Weights of a small GPT-style language model, trained from scratch on English Wikipedia: biases.
Each number is 128 + 32 x the weight over its row's rms, rounded and kept within 0 to 255. Layers, rows and columns count from 0. Numbers have three digits each. The size before them is the row's rms in percent of the matrix's.

# layer 4 MLP up, 768x192, rms 0.106, rows 708-767, columns 64-95
025:140167159146166082098109117152148100126198116082088090130126167095081062180145200107053158108162
095:138143075155094072111119153138143164154145104092149143052133165101160071156154129121116105097131
073:102149106125100091153111141112133154108135106128085138129098161096119127115161111135137081100157
097:148127135138137112112178121156131152134179102142104140136110092077132099115166167144122120119156
115:119081109099140142167059158209132099098129145076141179139100122167085156120152151135134101094165
101:129135114113143109157121169088205145133118141118100123063106148120134119195172147123150091124183
105:174149129133156101154165119135124153171152057102121182129098184124069045148108130144113129105079
116:120143155149128142139107179160113151053114128086098123152120175130147101130168137100146094081124
105:117111095111079110122104133134163075182153150096076117072127073121144107149174179127080153143159
100:141123152072133150173098119142157098120114113141116208179098177124119159126150139120051097066128
104:162158139118106074114147191128172136146190164160071111103146058116152082172197182186172100083155
105:187144174103119132142176092094128109112114107140070084158130141140152098101175127151147148131158
102:148156138091107138085087121115113122220104116125144075149126119131126112148110196092120116139124
109:108146176156124088096125198160155125086186131100104114075155082147163152121137154150114094098140
128:120109161099124092092132099143093128183132158123114133077164102079124156119130164110132161116117
117:124141110150115065107093162093118180191147142192128110095085051127111055154193118141113148180158
092:177121096109118099114108097125154097128109072108113179074149102113120160140178129120073137172199
115:198132148147081145128078126199104153105178130090153148096075101174137087161157113134094138027226
094:125127124136118126104135119136214167127138130130115139152119090163069049173173165075093060121157
113:120137155130161129123137108176076134169124129186054114121147048090103111094148111122089176037109
074:186146163176079112087122159132096076106156128114137139110100139145164062152136151171162126145129
096:112134124123123104141103162133176138111140101087116123093130125120135123143136153064073082099162
098:137102198107136066099141079143129136143151143091101146076151106126150134110180159144143106107123
093:153131194111154147111096144171090120075131141106078148096177106116122070111153145074133183159134
097:110191154171111058140067122178164147115150136102082123096137138143072126184133166107109127139175
107:146093164062113133126182076096125101097118091146163171151107168132132154178146159172084164105102
106:167134110170100123145145171132213111085093141100111144028159142073164109200151134080160118100189
112:095151148061136158152123066131117151140144082117110172172086108125142094102100174114165130144074
111:105143086088105116100148115139147077157101126137147131147146101158062123128183127151130118099150
106:116088148171112119107140180107165133062121107142109121127182130066102109176142159088117102087135
086:157140139116138077147178091179131119155197109145117131143149161127118146114166142133190121165096
108:156150133100189119198105134173189095129128093127136116122101135139107108138138190053106052172150
092:107181165150116123048129153177137184105199122158091124113111070119137101099165182122113110163136
113:217183113148063120149135183107091066124139142103142091154073118096094110092179131119177102067151
101:110132167138114172121065164118098155134146136121110081147069142139125112120118137097152048114130
118:129131150105153106114103131196123113137106098131122142104132094136070146094166139095117139069099
089:101155085118110133157104133117124105095105109101065150171119153142131089138179158132079146103181
097:150184144180161136144102118126173140120109074050162160133098090151105058089125112041103108179128
018:091162147147130125112097119156136144099155141168153164173146194088107113081196207174088118126138
067:121121126116109092149095161143150120122122096102062129148139120087151084112184135126096130097148
116:111093144110166178159115157144139139156141086132106098144110139073137130157110158086042119113122
140:146191131100149120115143137130158095162094108100153114125131108103124091164120186132116108152108
120:126137079140131166140072204100157050154120061170061117060101144130132105116117163073142107173184
119:151145165129153037104183184141167155124112117118064142076135118149062102136153158090149134094136
107:128068121115125116123124122125084139164123049166149061146121117110040093228133147149135161135084
121:104125101111100091125111230212133227138135099094121166108156092086140154163142142106113123082129
080:071102141148116153148063122167053159152131141076150078179105127131099126114093246115121093150097
096:141130121099177133170154173201086123131147082079125149119118137093068113122159164140118140129155
115:087127089096215120124110061138094148112146160118150100117052128144072151134075184089109144173132
108:094145143085157157151083146183109131076125123058118185155064167143145134111146139105136088106121
093:168169136178099103099078132191127134154143122145097154144159084153160087145142154162119097096161
018:066164169098116111082124074108090154085174078205099170108107168081100111126149177140125114143194
110:113143159166086112099086202096127149084156161164125138129119108173108064092124093085137103099122
107:140146162120170143175091139162121160153206089175092132160101039104064138099114134140146053133140
108:124148181153190146092127174156120104102111149137088150179139128133120075112138142149144069056132
117:135142078099135070190137155095138104187160129140091119105108086061134109190195144144091090169126
097:155185133148183134099107110122151126149089127137085135118142054174101128160168157103173128171105
097:110125155171147132203091163093172151145112139126120092126128119108168066203145122082135093115117
098:116102093116183143124084190173118157130174139168109160111118140153116137191113152125158143162195
108:156100175164154143135076114148148104136189178143075111110162049143117152149187129085116095113083